Each number is 500 + 25 x the weight over its row's rms, rounded and kept within 0 to 999. Layers, rows and columns count from 0. Numbers have three digits each. The size before them is the row's rms in percent of the matrix's.

# o: layer 4 attention output (transposed), 320x448, rms 0.0633, rows 3-35,67-99,131-163,194-227,258-291, columns 128-191
# v: layer 4 attention value, 64x448, rms 0.0349, rows 3-35, columns 128-191
o194 124:513515547492492495490507507461526511525483517477502524497494474508477488500520482521506516518518522504486470479492489488447531458493479449517468490517507482509536523512509500533465519535499520
o258 078:471506510514491514514481492514516471486529572492521532495518451499502509483539433491520466513535482503475484473438497530463537495462494462489531474470504492487467489496496534520493532514489523
v3 105:470461524482515531549472544494452509524496477504495536469494507522553462466516472513520508498475494563489531551467497499516437524502512526486486512510500545518465483491468486482539541521510503
o3 093:489545462464503537473505506528543455501518486507449497466500475508475542523495527534485531464488551476507486474502505500450510519492482502528525480499509466474465483483519537495483480431493506
o67 091:529468498525504506508445459514504433474500412525472484496507526500505518511498504496503471503468465457438478534522531495457554461515498510523495519524526494467479509494575506540525485493441503
o131 089:515473484489497506535526507492445483484495456470486531507536500486498536467486430464504509495470500492509485532517518494455497510559518523528484522466493513481497509516496471488518522502460572
o195 147:499481460520501558519531518504471458524488475472514543545538471485476541515506427500500493487462498504572509516499462494508462516534511487526507467431520510471507505484478504499499484477506519
o259 082:487490513484533527486474516504502474488508467520462499504513492476459533521514485505480498511480503478512462519528513500474488476501523462511482502495489475471526492518501480530527484496451551
v4 095:521527476505480534464529479486491513516514527486498564523541469457479521534541483494536528466485522500526476543515487435491499534480560461460479502479521493525481508509463511517519507504506486
o4 103:461450529499478481514488470505503486502469497525490465496473534517487511463479527478479500565514493523474491490474522533503478459523492534529490480525504497507554526473562487433439481528506545
o68 089:468485523506500444524474494521500455512495507497529470503532491465529506516476505523516511527498520483454496495490473489494528481512458505474547514510502544500529516500514504512470477485521480
o132 092:514508507479512463518508461533501507503518502503534479503523507455484530534519521533493495479485512484510508515501504440499505490478508517474534539506482512537547520495524543442486474556464511
o196 115:556481485512499522467516496518538466474503502502496518492503508487482532545526546510511480486503504497533547499481508474500521506440531461486511525507500453474505547487513466452517492527500513
o260 072:488482513556510446543489481529500497446505549485522447472522510486479519490448468530542500514480531486503488488465467477489508499534470462513498510537506529516520527486526543501486446548496482
v5 100:521536471524528513484516476508493506449473500494485480491469474513513513522501518495521501497533510535516517512524493493519513471535511532490511480473536556529478482536516497495478502465515477
o5 103:511460486479515481503552521476547509547519520529506531536523489501515489463466478526484528506444466478483523477436507494511462513544534477516489517516466497533503485497493517545520511536483517
o69 096:499499494487537477490462522507479515509518494489479491529522469508529513471501491505448479489499482515523496532514462513465512520497482470505489494461487507487533576477470465514471510516487401
o133 093:518504453511464497489475497481501556497479553513463503492536511505490535476510494526449482544544442498490472516542477491513475499490464519508505484496528532529473523554532497537485515506481473
o197 125:503514439561498505470479461478474516490526548519497469486535548461516514525499548469526490517482462525485460507489517523541501512477485490491485495456557489533477515564499514508517480485480484
o261 080:506514445497479469517478493501498539501543524477495452486479527515503490470455568494461488479509511489490514505506465517501490513522495505499502496514503538534524543578531468500488490520513479
v6 093:479521471516509527525487514520507431444458497486517522457484534487500495534518506526532480494519510522514508470529508463512495495516518504507517491477496483524502553485537464521529507513490463
o6 101:499506536478499474525499469484486524531559449504449478507519488537505488501517488515464527498497506494456517525486539534489511491530476457493539499499500504530482483522461558498489487505524517
o70 090:498505472520500505486474446525477496488546447499527449515524452500517482509500518514498471532498500465492453504452508534478548488531523477498499505472563504483497514507521506553490510496473536
o134 084:492493512509546494505507525528475461454508468448518454500491469543519492505498497517535536500494507498521449495486543522495477522527521461505487526504540477510507534472503467471512533517491521
o198 117:505534526521537508478513514531511472470470483448499497502527500491467475499520496498475526474491516531511498493530525480525503509517530498503482475527492510507487514453552503453505531538521495
o262 075:476509474521498493501512486526488489501520466498505466495512472497488498537505507521498481519472496511513454502492511494505517507585519461515496475529516473471472547448490488497472523522490519
v7 098:457523509490514510527501544521507478487500543473502497455509500483461526516500473493506517536511498489508478526521519518501523481473496507490499475526504507507509501512518548483514487501509502
o7 102:509498508506506497445488467489491528489478513547538484537485491485523467527530478518526503484514528538494490490469484494535508507467498486464493507498508484494534481467479489510512482502480481
o71 082:510494496496489489492545518510514538530478559481528478510544471510547485471461525489500484563513513528513506491467480499558505504524506515533483506489464519496496509559462465495471515506502463
o135 099:497529524493502530516518526478523516494479549460526503523486474513511512484494512512503456511530552531511511511509486532546488470455524460459551492532523531501543520553516471437475444507490469
o199 124:493515538486533474507491503480538515468506504503474513495457494522479514500531496515501493486547520517529491504477509494487488477467456500531516471522490463476527528533514500459515501552497468
o263 089:490498512498473522497536490512514508482494549429525470472479474467540509489483491479549462507498533510492531492467442519511524489536501495525512475465494517474464498478491520485463480515513498
v8 103:503452564513526457536550509549506530513476532491548522501516453469511524498517528506481506463518477522486493482529532475529506515478501520501521508462475511516501461523479547505510478491479562
o8 098:530516478512480487472464496469519492480505526512520457494502528517490463504481526499492473497508510494472517499527498533470493480512478469489460496541478515473485470491528487464523467517494512
o72 080:486502466516432510510491507511522536463540502531486503499519523497487509528491502500487515570468511529491446484523484498566485497482531510491492509530474518506501454502536554507495503472471538
o136 093:507494503488518535494502531538507562476507494498504503474519514486497495510465496473508463522506542529481504490498518478512462499513506530466478499505513526515511462454511551518519508486528462
o200 133:512459574468493478524469514522521513501505475502515502482494526488482524516492522508525501487535502486452561456512535507475530488551450542493508547511506536514509486490471500509518498496498502
o264 084:475500501461495523494493453520479551468509478522495486526489530533517519534514449468466518474494529488468503510534483480514495510517480535489485529515512521533542474492525488495482535491481468
v9 095:510473489511478511483455473507554499491449481495520497498479510473492468516461488482453490503454483493513479436500516554470539460522475488521484540535536534496532494512528508454473513501509506
o9 095:493517533515474496541511508509489534523480511444498553490512519505469507511502505491532509524482486484509523496528460457532484583465471485500486486479498483497487483528493481581504491503527474
o73 094:498516504497504490488542470450473479505455528480470511498485506475490479479510517503501495490537457467510541489531512464523489507528464508503542478471492478535492506508496474520520488534530519
o137 100:505516512529514489470489474471515449496467429511476481533493536484529482546481537493532485482472452475495510486484468516537486502532501515506505467472484483451480487529498479560502513466459522
o201 115:513554538525534498520460450512494535517493525484486451505492480481529463474463503522498489524489475501477509475473482494495538552512505528498519505556485506466468463525493491531515549483494546
o265 076:528491495524524515502539482514498458518473471508500490531480521485489469482469505502503507465515436459510489446563516478524494508511513505525490511495528471469458510531491461533464516482508539
v10 095:525515532513492530520512530538556481483479506495478510522492502482484501511535536512482476520544500455463486463510500504511464495467509468475539515494522494491506480502523483499573517519507470
o10 097:505470491502438492463503475481440481519483528536482505467493530507500555501472534515513506540467504516534472554490520545493506481554492507535526507528486482532481493516478509464498507526543524
o74 087:536498458519496473475511510516505485507530467498493444518524480499471539522452529533501478503492509559505474529511525519492517493534485485479479507498504492454522547519538472517476434534499511
o138 096:554523454500487480511499538552490484496484520462501481499532476509494496543443553519480448469487541476493487508494542515527504490449503477456526500474498510483550486490513492491525436525459478
o202 113:517464477489501465524493540532517468506479549490455520478468501512457548548490551484512447512491507514507500504508512514552452457480461447501514476487461492500530512508504485495487470542502478
o266 081:543538491511494456475535526532525523527496544511495473467515473457468513521455502499527494517475489505470508522469479513522526475515480489466500483517501510564517453487497530508545461584503524
v11 101:523443486501474457479535509530495515546508501505453489442566540501496520481500462536500515525509502468473469520473485458521510477509487501498465460505518501484538508483493499503499509499526531
o11 103:505546513480570507530493466480539478432542482492531514531478477492509487516528480496525490515508509525501493514493504524498522483484524495473537520502474523525457482527509497494501501499468470
o75 089:510451503512565484510506464489502458537500458491471443516474479476551462456514500500501478546501547479521506537503519474521507474521496488539499522535491518506534522529501479453498517513498472
o139 099:535523470528546479496498508499509511501513482461494434493507473509485471479515477497474511550545507482535522535515520471499542500556462477504482496541519476487510536472506494516509508552519457
o203 123:538534482481502478502479520470471513527485463459486475502504511495468469478517489503496533499545512460515501554523502495482509489521496495461471481523451509503503493509486539523482481549479491
o267 086:506513488501568509514501447469482495507496459494497446519490512486525477491564495490516509520506549524500488520509534497503468467524472502517533522513458504495512493464462533505485535515514469
v12 097:494529492519513482497505431508487489526488494510491529502501458445541503553469518487516458520518467456540504468502509542510528460543504504514470518475508496503504480510492496485511484476499476
o12 099:555507540448562505500497577498485503452540472498491479503482473518495504483560481503503541458507508484485494469489502503501477496456476488473548498493497496498473505488506502530502524515465475
o76 090:470526504467513546463517483482477562498525520536519552494496515537481495442509427511486542522520455501492451535521472503457487526496519460482490509508505506473558477497513496540476517493485516
o140 096:452509492474489503478480447486501545517509540522463576498506499468489502476516524532497502499538441508478460487568469511495510492511553513498515496505523484441477491513484456523517491467510500
o204 115:485542537499476498500479457512478484493535512475541537497556494469528507490476490520532497466494506488453498448525478528511518466510526531428551522471516475507490497516511467515499453477485477
o268 081:459530517471513516490470486485488504505509430491515522499521495503502511487521536522518496477517493515493461470552473526514491545452533506445544535482523476440491529565529432496524520479477489
v13 105:519538546530493501466509526529444477521468537479480507478531530522523482505479494497474545488501484492464503484515495455518468461543519491522469468479518508484526504519501445497493510500467502
o13 116:507497467466497493505442481491479475464483479502515458498490484519499516484485493489519480498514550500515461518476482549476511522424479525497505497489522492481463484524583496467501530500502499
o77 092:554478521472496483500498507497539523504470527463532474475501547539521532502486490471517497486521495519489475490566468509522527485504467492503497508567462465512507458478518510461495489470481487
o141 104:530506541507499485496480519490495480513486506491499445502547486508482477513494498509547566513486502494476444518540492471510503498491497548539463480514447491487502459476527473428498497496530507
o205 125:474551532508506476498488517540473462514484470470511509506492509509502490482515492518526560476471477473491462510499482476527454528478517518501460438490453494479503479496511511481505529499542530
o269 082:504487555517489460517488522516511501518434567454498477502581503506520510507484482514528548479523484487494497505517487480520503523499473535516473509499502477497514458511526520481491462526502489
v14 103:518472479488501467478516517440498497519529551504540540469553494454507515504518484510534487489461519482517523527511500512509580488446503490479524487499472469511512482508470531487515463492457541
o14 108:475541529512486509561475488495473529456497478469558482493486512471465491502478491483503478540534489504489488519518487488504437499460484516489510499507517537487524523518532456488488511512499498
o78 082:474493518502479510555482524487508532464508559514496473496473526475541465481516506464511524531491579517514502480430472487501460480484542499515515520531538498529466489525474557458495512474520505
o142 105:472513511457489501523509529500524524523539560481546483460502487455507496440556501513479479529511513456493513471483514492505504486485512447480440486519511462543511503441515507486486495509513526
o206 130:504488495477466465496508508471533506531486542485523553478534511468518516494534507501503501537531465461498503489515518509500530485512492473468457508550533519521466514478500497454493494470513493
o270 080:452485507500486513519514487499494527469505513507524508486491500501534468502559507479498451528524520491523522504447488504523467467487507472502534484520509453556516472454479553454497530518554470
v15 101:458496562497490521527506492474489491503497500492516492504486488532522520527569525522519502485511500446487495488535511532466472525484514527477520499503488537482550562506479549495537521535442517
o15 108:516524474462489532477491482503522489549509498507497544492561491486488506489517469492519501504489499507532498493526503501534520497497481489516480482490489462522490433477494547465499501504515493
o79 088:484539473538531492491486471495473512496500533524526475536528496515505505490489535484500516508511502484513489504508495509511510513501504480543480517503514513485475499489489470538521480531460485
o143 091:490512501501483504524493532497457479482501579486501499531497480551523500485490503493483469497489551503529474475518483551540484504457511471499482507497490508568505520480485492522504497516453447
o207 124:490521519489483483518506498509491481517516570507484489515495487517461486535506491484513499517502498456519484468521547528498469537483514538498421474496522502513499523498554536465486462476496495
o271 085:484509474531487485514513492508503501543496521496525501518536492495494519503484489459470505535500491506506490516492515508548478494485507470504471494497526463473513520471515512502511475507482555
v16 096:525504433493490474494499520505482516532465507496508502519493508463556493514530486524516479482550500506492527506471543482482484495459497509472524496455511456521492450491459495531500526522491452
o16 106:484463549516572507494522495468529495494512469563491461503473485508466511530499512505472543497468477504517478488514498511511510536506521486499481503479459512515509546497500530462497494505487504
o80 085:478438502498494494472502506507516464544511510489506488531482502506474526522522491535472493493497543452517531480462519485471478498534513518524496494454482513478507533481471498486519505490498471
o144 084:496514500515485505487503528499455508510541483472513505499493479484516528502558497492426485471521509462500514493451481524469489514497522512495524530471515483524469525498507514490523497535477483
o208 128:549506503513513486499480518502468522481509481474468485459473496482508541501533489474470482465508522479475518491481502545480527475481473476501514526530549509485474508527536503448501512542471515
o272 073:491488490507488515511514514513499505454502484457491467476467480500513519476539481494492459488524530493488516514442481529439531470507503490513505481472529490518488509492501550503535533519484473
v17 104:502499548551542458534530520508520513482552473485533483524532465461518499496459470519474469501468481487496495508511518492525514501525533486502457545469478525497530529498489436501480474486496461
o17 110:474539463435468537476469471505491515523510505509482530468486524507468514511536527523518513524567508534486509458475489506481515472490476534471530446524524467480520507518554483451515509502491513
o81 087:498520525479456486491487470529499501514461492476539514500552502464505488528532511536545510525507515467508488476456474467487466449525475540516495503491459498514473432515508547541512521489506521
o145 096:475498506486546492484489499511485505454514504473553488486504494459527515496501511481531475477475492486513471449495478510491484443530507517512478507503459516535478504529510528526498492513489507
o209 133:487490521510539491495452539491535537461499459507456467510489548503543516477479504533512501443455503504470511494487502509481522482528522503491485501529453492471461526502504501477494478484509475
o273 076:498502484484521472507469488528528495490499524481560496460470511491501490522526485536499498467503530488493528449444532473538500492541481492514484533447474494514492481464485515509504498501531521
v18 095:488510492526486480498479526499484482499528496500501500489556459465490491511488512487511496519508471459510475471488508521523539489527513522500467509499507507500476506516528513508513531476471531
o18 098:476492494476511500449506505468491504519449566465494482503450493535512504492525500488552497495479500501541481516513449434479452495450505430512476491532498495510517487489485464510497466533535451
o82 095:490511495506525513491507495459504517507498472516439494494493516506479504480491501468493518520538437499511487560590464478537470489477468525536493504521453476511507537487493445512502509498489420
o146 090:501517495503493497474474489501511538495487497482478527497503495457523532493510509480507510553535462500492469512547426517542514455439501520504526476543492506473460487461483485571495533476488490
o210 130:510492501521451479532465512531489497462496538479508522511520490478503542528489518513538478536479499509485482511461493532514545462479499501486533529518516499477439486502494480511503529493451519
o274 071:495521501478478504466503510491532542520492471500472522493476478502478531519480494469531526513518481475506473546552459493558486456460489506494508535525479515460475542508502476513489498506466482
v19 091:505484466521524509489481472538550499541502481479516531500518510438505507513464512485479442525518497437502499517499510497565577498506502494497485462492489522503485463517487480512536502499466515
o19 090:503491531490488465512498534490505519487504502505449485531460476537502476503555490494487529486516525543501512500497509507489445482464474501502517522502502486495535498501532473491497475498516500
o83 090:498543494498485543479491489492509530471520510519522540468490496534525506502465492504506515570494486526505430523502473510419487480474488500509484525536523477529511456517527520536447537479481530
o147 094:507488474480473511489502484548514557516517491464482532448507497493486533492517494513466498505548465479507493492554491494522506482492523490477509503506501480468521462455530453490472517497498509
o211 104:479508493472491475523480473537493494509533480468553523490545522493489516491477487536459484468543476498495514481576520459530506503496508537431504488484428485484520443487524470559519469511472508
o275 080:480494491510470539471447456533510503505515456541496487463488495491501521555485487493493488462536473496518492523518439495486502472514509492508522490501488495454518453489504466517477543506489507
v20 103:487543555505521498436480530519486536470472493502509493490511551502488414531484505502500469492519495504463452460499486486508443527492536487498463540517520556511520508462542434474447507492486503
o20 113:494457520506482505565557487480487453514513480486460466510552500550558522470493541471486531519463487454501504521543521509517544477498488484492521484510478470495467529553489543514501517491508475
o84 096:519437483494486509519505503506460450557509487499493519519537487504479501545522549512490465458510503500480541527490523478462512525516492436475483467493535477461475523530517461481514490530519532
o148 094:510497508511479490500505524508472458485502467517520486544506499540488464539499567529561475467470505492480479491482504501493476543481508476462487526519542501483452507502475475468545500494476533
o212 120:532511541520480503497476526537520496457509482510515461498485514521505484498531537513549475527492542523493514438442455513503489493448485501491496530505543510483484518467486481477468526492494490
o276 079:486495508518519492492505543514490486529508515487519504510506507507494428523534544498508459505483516490472527483449512505506470512460548467471482520497535465463498520482489483467457516506484525
v21 102:406499500538550496472501482516529494472513496514511541485453482461493517501510534502466474427491475524485489503503485485526473460497474510516500521463536548486529534527490486473505542542519475
o21 103:566503518476467509543487520462489507513492491527473478487574526509497522520477516525504493511497538493507532487492505524485507538489507502473528519518467501512472471499491518505525490512465499
o85 088:552523521494470482495424487519505500478462534454473508542499473483499546507542517494502481531498448505470473479503485524458507530506500502501512478484477465472457501484496531533500480498459500
o149 095:472495465496492493484494532519537537488472546531465517495514522468502513488537520500511497469504455542483434520509507501479478502505476528523479514485460500501444501521493536520496516515510505
o213 118:463518472512503450491517473498493534508498530481480507458519562487511497462496485502477524474480480510500435537502519468524462528492504525497497486497485526520476518539491516506514504529502486
o277 091:487523457519484472519495528528510551490489534476515482522493499500538511484515530473448480475505486490478475487516491507492516508539519523516497524523527476547470522526504487544513502522506516
v22 102:532490479505504503473496481528525506481500491496472515452491483499482496467519501513493519472490481504536497552470494504523501541478501487507525509477499459490535454489514455539487525496487480
o22 101:458519499491482489507500514476502515506494497498504509552523539521536484515469529507526479498515486502460499464506469497490509445510507510498481515494525485503509530499475497514500471540555524
o86 091:477570489477509511516494487471521541488512453513506521499508490454495503487510519474529539507534486488480486457527490509499498494460488521503457514475487463485470456461475521492548516479507494
o150 108:491523483504514537492479528522512460507543470494508526490507476464490492480530473508505537533506501538519480476470463501459517492451528512512489545467466512511489508471482485496518547491489523
o214 113:525509485484484522485518515513527479468494501529469527523490470499441464507485509501489533475500506498496480520480506500449524475423510479538458534517463526518474482457491472463530524463489490
o278 087:519488482461516526535501526503512497483490463495500526502466517457484500482540518476520511538490543496466504459465471530490505489471486530479506510462485500495498506461495499500545490475524492
v23 103:498468532499485489494527490502477460536491509489485551465558488485519464491476516485513526496515490464438540499521477508475455498476490550529516518476476503501534493491531505459502483509483542
o23 107:506528534513504540514474493534517537440472518466564489507494492485462496486493470507510465480491467474507486475519480511507526511493510485477455480506519511511485473492522521544521514471462487
o87 084:500500479514523482482500467470484543481550525532491452512503533487505456510497508502497486497483503521517532521496486492566483539495560500484513516499515474498506504482468486499514511528483510
o151 096:476479512517506481495556508467507532526481521519469495513476494513478505501455482513528477529482543499468577465508495491547500521486500504490488492512490504536510501490492466503520518467478475
o215 126:487503521471481493507541474465493520518474523508527493508536505528461495512478534491557534561506526481461528428502463482468490504507479545524502501523454500539509507488533487522505512487473490
o279 087:477512502485504524503518460470497491525513473537466528526518520472515518526488542501524486538476512526490524504521490504533472512485507560495517495502480454492538505530521458446488513454479525
v24 102:527506471525473466479499485532524476489471510484460488471543472513511446496509516511533494545548509488523516516481490506509485550487529499493528484508467490502507500474458467511475518518504510
o24 106:502533525500485541507481541474496506540515489522539515456504519503469554466486497481503479511471516504520484493475502471497536460502498514514470512498555510504488496496523502497488516480477460
o88 088:530537509501505455518479502510504492506497502481512470467525497489565475502537550444575492513518507504480460477528510493460469523487460514465478479527493465538469471470486555460489519465519508
o152 098:493517497516486494447505499511498491538481490501564467467524451486490460512522529506549512522496498541508458508478502498491525492481512455525466488520483484524512472498479503479487478485503484
o216 125:500530459540486507436500485492491518515468476530531464511549486498497508499515529514549526520480507534529458488429487502473505497484516464525479503497477520534497487510448512497517476454486478
o280 085:533491505496477507507486524486483508495469504460519493505494518540520502510530534517522508537468548483472486503473488540491515514485457510494475473483482493518513482524490536464452467480512488
v25 105:461491492536545495468464549519487482483536565471523505509508537466537475483475490539487516476479488524518478487457501542484509493502542511513522524482527516543485456514515538465539498479512521
o25 100:523506516454460478520527484495519525542471449525520483466525472509472522530492521517534495533501516493486519475514471502500503527549448495527457484486451534475507504496515468507495484494470532
o89 089:496464476490448484499499487472486466505493531486445489517481494498527486516540506468506503490526515478526519461450493489515490490521525482518508474488488496564430514487496537466508537494480464
o153 096:479514488496509503480474536482514494478524538501524495473518492524500517496519540475528489485507477495483473463473533485481485495525504493504501520467497504481459473476481547493515513479508499
o217 135:496509522537504505502465526493516483498473538530527515505515496476525533466512521539513531499481514507483514511470501529502501503537515469470528527467529480480465499508451505467499498508531485
o281 087:478471522501433514531512476491503472482494554509505507476468512522497464547523507506485450476459513492526548488450483506480485477544522436504492515480554490511453476475518509483505530505527495
v26 095:478510468484485491479484498462504513524493464507507501452508495485492488537452530496518534523455483433482494478527515481460469475511483517481492502476486463494472496491482494509508497495530481
o26 096:528525551552528500500516515504513489484544476468514504554499501505507499513538511504519503486515465494479506494509478492507509494501493492505518483496514535518529512480520539490474528474492530
o90 092:439469485515526477497518477519494529465495544544525541483505445482498485485519464469509513486523488486507501518472487452489464487483507543492511518499459534490527460494489534472510524476517539
o154 096:415548470496487513500549476468478517538500533526486562498500470477467491471512518471500511523500519515507501475499504477467492491487521532498493544509509463503491476528501554480477522476516517
o218 110:459573507497459493498494472479469479514510498467502470531510512490491507507467511508538529545471525469466546442532530494464524530506502554468495515515544521511469515525512534492465507512496528
o282 085:472490479502494512498451441538504489493503493523507534503498515431483495491519509513536494491489469493486512494462478480471508507475509531488472498515509450482478472494513509469475529472526545
v27 101:500429473499473492453461520475513515538537511478545520555505540526521480511480486490520464531529538540520510523502499534451507484500531517514474490539497541511508526498527468480495477480504518
o27 103:498535508494473523507501483520482524455490458502520489476498453454488528515502480505499505479514477528496487509487429442541534519477485515509495501474557489484521500541526470518493542482433469
o91 084:526549548474516461551447456485497490480476519504477517499503540463498483511501507494551500502482533497473541510453496419466481489500481505488575495505535513523464463505483539496519498500509478
o155 103:467506499489510504538478468489504558519500520481516475516512514487472526531519496530513485491519530443505513492462510479499479490502543541524525489545488523521514510504496520483527475532488517
o219 126:492525444509521520499485466435508542528519533487523459510475508497513507503523544521506508528510485466503471499520472481465482509491535503514496501510469515460501518532505491528522486492510498
o283 079:512512505522509511517504459480487473456488535515499502513484516482497464503512498505548494525513506487499496482446460511490498480492513465550533502527502496489516479518494556478524500479514465
v28 100:517484442516475554492494505476526476514538515532534453484506509490468518479498504471525528491474501481551476472517532504502509497485509516512507518474448487490492512498497496522521457476483495
o28 104:519505514509476439486504518490463530500445486486501500478467522539474510515498522480517479521506504509530528549496482454500504508488482513480501475505509517474533486571507458461494502525518501
o92 083:537529496511486531495536505514555483493476474490449497455460495492514491489516445493510526514544514503527496553486505487484508452482491517530494499536477476501498515534506517456513494491513491
o156 091:513526466479504512509494458527536475518493545504529523493472502472513508481522506469491513537490497518515487526490533509481521488482517510478501513498518485475516500464524539516478478499541588
o220 135:495508479500510494506481474502498509547458564513506535529470499483512537474476519484511464532449485520464503504489514517481491491508497493530507525474546524456484537489538521499463481471513523
o284 081:537498478484496524472552511520559481485443512480481542526441497487513512471497483490496500534453494536491463554482503489496506483509516472455500510529539445518449509482463545507522505505521535
v29 106:494482503502500479505486532481506504509518486510512487470548456511513456509549486480492488544539476467481488546502484522515522464536477452493471551525489545476488490490543487503517479479520498
o29 100:479511480504542514461497496524492485447507480490516497508451487486475565488492484514485516462521509507465495473481495495488528513487482519495548462504518493505506549515486476500493521475503467
o93 089:502470510502473485510491475531460544498508463481533490542560507481514512512500514527504513466486492542513479478426499477495524502486499560506488505466552475491554523499514570547489498512491506
o157 092:447443520483511500510494503479458509463517490518507477483519498477465505533481518530522528464508454500489486547519516477501475522523485463528479484465495501490515491509507486566539486496496472
o221 142:476467522518501518492493560476478512460508494509475501505495525513492444520511501501487522480490476490488480550532471486469488523514502458493503504489457495423505481500521478530501475499510484
o285 083:449509531493516488475468503486420502498512470490512484503534501482480499502525500530488531464502501497540476556485537496480477498494508516509495484507497497449534496477473494513483494532506489
v30 107:554475485465528497510501464514491508487522491500518486475504517500491520466544468496471472474522538498536514493501528513506514535472488553507504481534479488517535463532483464518521513510476478
o30 114:439484477517436466493518530501491494514513490478517552500487491442482529477496515466479505547500476533509481513511502516515473476469479514489506519470504510479486503521517481512489506486550487
o94 085:496471453503503505510533547489488444480488587491515455490501532533529501479431489526470496522491519478511526483554530492474518512537482473481482507451457496510511460518511530489480471518532504
o158 099:547486501470522491518514509516487500494525507497476492477455513544462502515518486521508430528528523504494528475543490525486511545517490535480475510500485538522517481550498507482483495490535504
o222 135:557479540466515455504483494530524544532535472498480504469484502484486510503547483489514422492555505521497553511472514522505523511458466529557520535513500534490548464558458485477498526508509479
o286 084:502477476494531502487526538467502482501461494488489478495519508522510513510469533536501481536537495534513492492524504540490501509482476521497500514451460508500531464536481503464512517472510456
v31 095:523486444497475518511505530482501496484443546475501517515457533540511538492523507479477549437470532534508479474491512493476516471460437548519507554505530497478510488496505486512475500501475511
o31 105:459527525519508490485489444486487515473509495488553475496513498497517491494474489473532473551475452480489487480515472484541532540476481502509441484452508486501514496561509484536515480514497471
o95 088:517521505509540478501515496453498494508532593477483443511511539488502471491483522524502495534476537443489530488523514480537513491552516440512522511508506530521479521512469461496521493536514488
o159 090:532518521520513493507489503459510478496486471452491447520484459528586490497507485521484493550442535476501507518480475546576494511456508505485537508515520510520472515498519498468511504517505504
o223 113:531506491481493503540501499471498518503483484456479498519486448506549509468542487504465511521505540489505488503490487516513501520448486531590517509542512501496461470528490491484511542497494528
o287 078:531498486547509515555537506473511460508504518465483443550518480526563499503494506495498502514484518496514464505538533499548474527501491503500517473495530515504476509515515490466503497518478513
v32 102:500539507503507480496535437519491499544532531504485484508447488501532563514463529540521513494505543502505483467474511444491521527560466505497549485449539516507469500515465478518580507458477472
o32 095:469510475492486510507496560471512473473503507484496532500487527498461489482517482482494487520474457502512527556545494550511481479462510457488477484514433526519511515477505503462469494534562458
o96 094:460508496514519502503483482460474480508508514510482529510469484525539507447494449494490527502501546437524492498519454531526485485505509481517502536505490541521518460489518481466487503498509513
o160 096:470530497505476480520513504522489479512532571479463518482515485538508469488509478492469510481499520508522484491518481510468536489517499516540494551493478485543483503496479514450476508500513479
o224 127:465512529482458514500502484514504460530531580523479551520543522478484492530484494503464521470495534472529481511506530493491510491524520497512487491472471485555501511489471536499501490503499469
o288 077:494522478520499491522514499465515459542508514489484533486551501492487485485496480491508516522512530500529471504517509504499490503520506494490481479512468520523537498484477513458520536534492485
v33 104:500452485498534472531503464498497498497576476500512513504521473516559479513493512516461473479541499500464495473513472488520552487494473520480507481486531550485533490501507553508504524481551508
o33 105:475563502493447487465537530483479507495442497475534530467534510454471509510501497512524522510509519506510505509490487507489468499504514480511516493527501489510458503536475460474505456513478498
o97 085:532554506513495514471495462529516510485492495526477529511493487500524456480516530484474501478462473547551538519511494501526495527464511469495512450464492440497532473494499501515494522507516532
o161 097:474509505478481482473501445513525516499508516510466511515485540548493512506483485480506510494471540529531462479496515518495474473495507521517521462460483501497531467554467496553489503483477517
o225 127:470494511449502494494491481473494539550531520480543473500515546524512503512498473484507537498501519491485493526479504531476505506467470498490465526511513503523501515510502530552484447495518518
o289 083:496505465481484484477513501532530542493489475456496530430503491505507479480535544494520471523499550466505547473473455556512502478445465466492514477483522497517531503546520516520487502498515557
v34 098:531494506533508532511530533505478527515502535493507481486507515511516519527497489551508474546531493498472493484506520472495523474501545517517508514502513506518539532503507500486513435479494502
o34 092:503473467450519468492489478513522485524518527501456517513474503492461482486459512535464536467462488458531481526473514512459483532522498492484538470509472487497453470490459504481478559512516520
o98 089:507470478490518503514518526516508461501498462512498472535483495518490498473491479501448486474465532445549514491485489534533528518576503465494481493462485509485484528517483481512491483537468477
o162 103:538454494493520509490530519474505497502479466519464465517500527540491497519470494522526494485500488436488522460481527497511496487568470549494510520478487493526483535486497490511521479509485447
o226 125:511475528480540505468519496477505520545497504491472467530513503537484513519456492481533485563519474488485516429490542506513508476546462509480489523521497497537508525495543507456500464461529488
o290 079:488506486459515497510549511491523487516509504504465508513496530543498540475473493493463516477494511449490539469530525480493510503560497531506522510471505474492461544494484491480495485505465510
v35 097:485504559515483509462513500520463514530485530496473503530462496508464485500476501542480517476465492530543481479483496444484455498500514475531487490498502515484486509485505494513464452499516516
o35 105:517487495438525474512483510504503472496503471490466482478514462523532506442504469459526524512521507486494506520502518555506514501501473513474514473519491497507467468521519513491471518520499476
o99 088:483497499505524454525509465515475485523489470459549489516553481491541509506509539496500492503475487477493481511505525532516557501520509474502499523527516491506504490507540515511491512523503505
o163 088:467491477535513485479514478549504462528511478490529485523532474505488466540457530492528525495454457497540473511520550473526516470538516522525515565509494504496482482498494497499525496517504512
o227 124:508494483512501545473534488560529446510528475521556493520472469475435479523478512505517525481515482515524509430464531475499495483471521510564554543506502455486488464468498468490531489490479477
o291 074:485520489503562520507481496530495469544477506464515479502514492494518472478536509523501495471495525477494490442508505499531479510498489458524502516512498527473468520515480502494463473509476497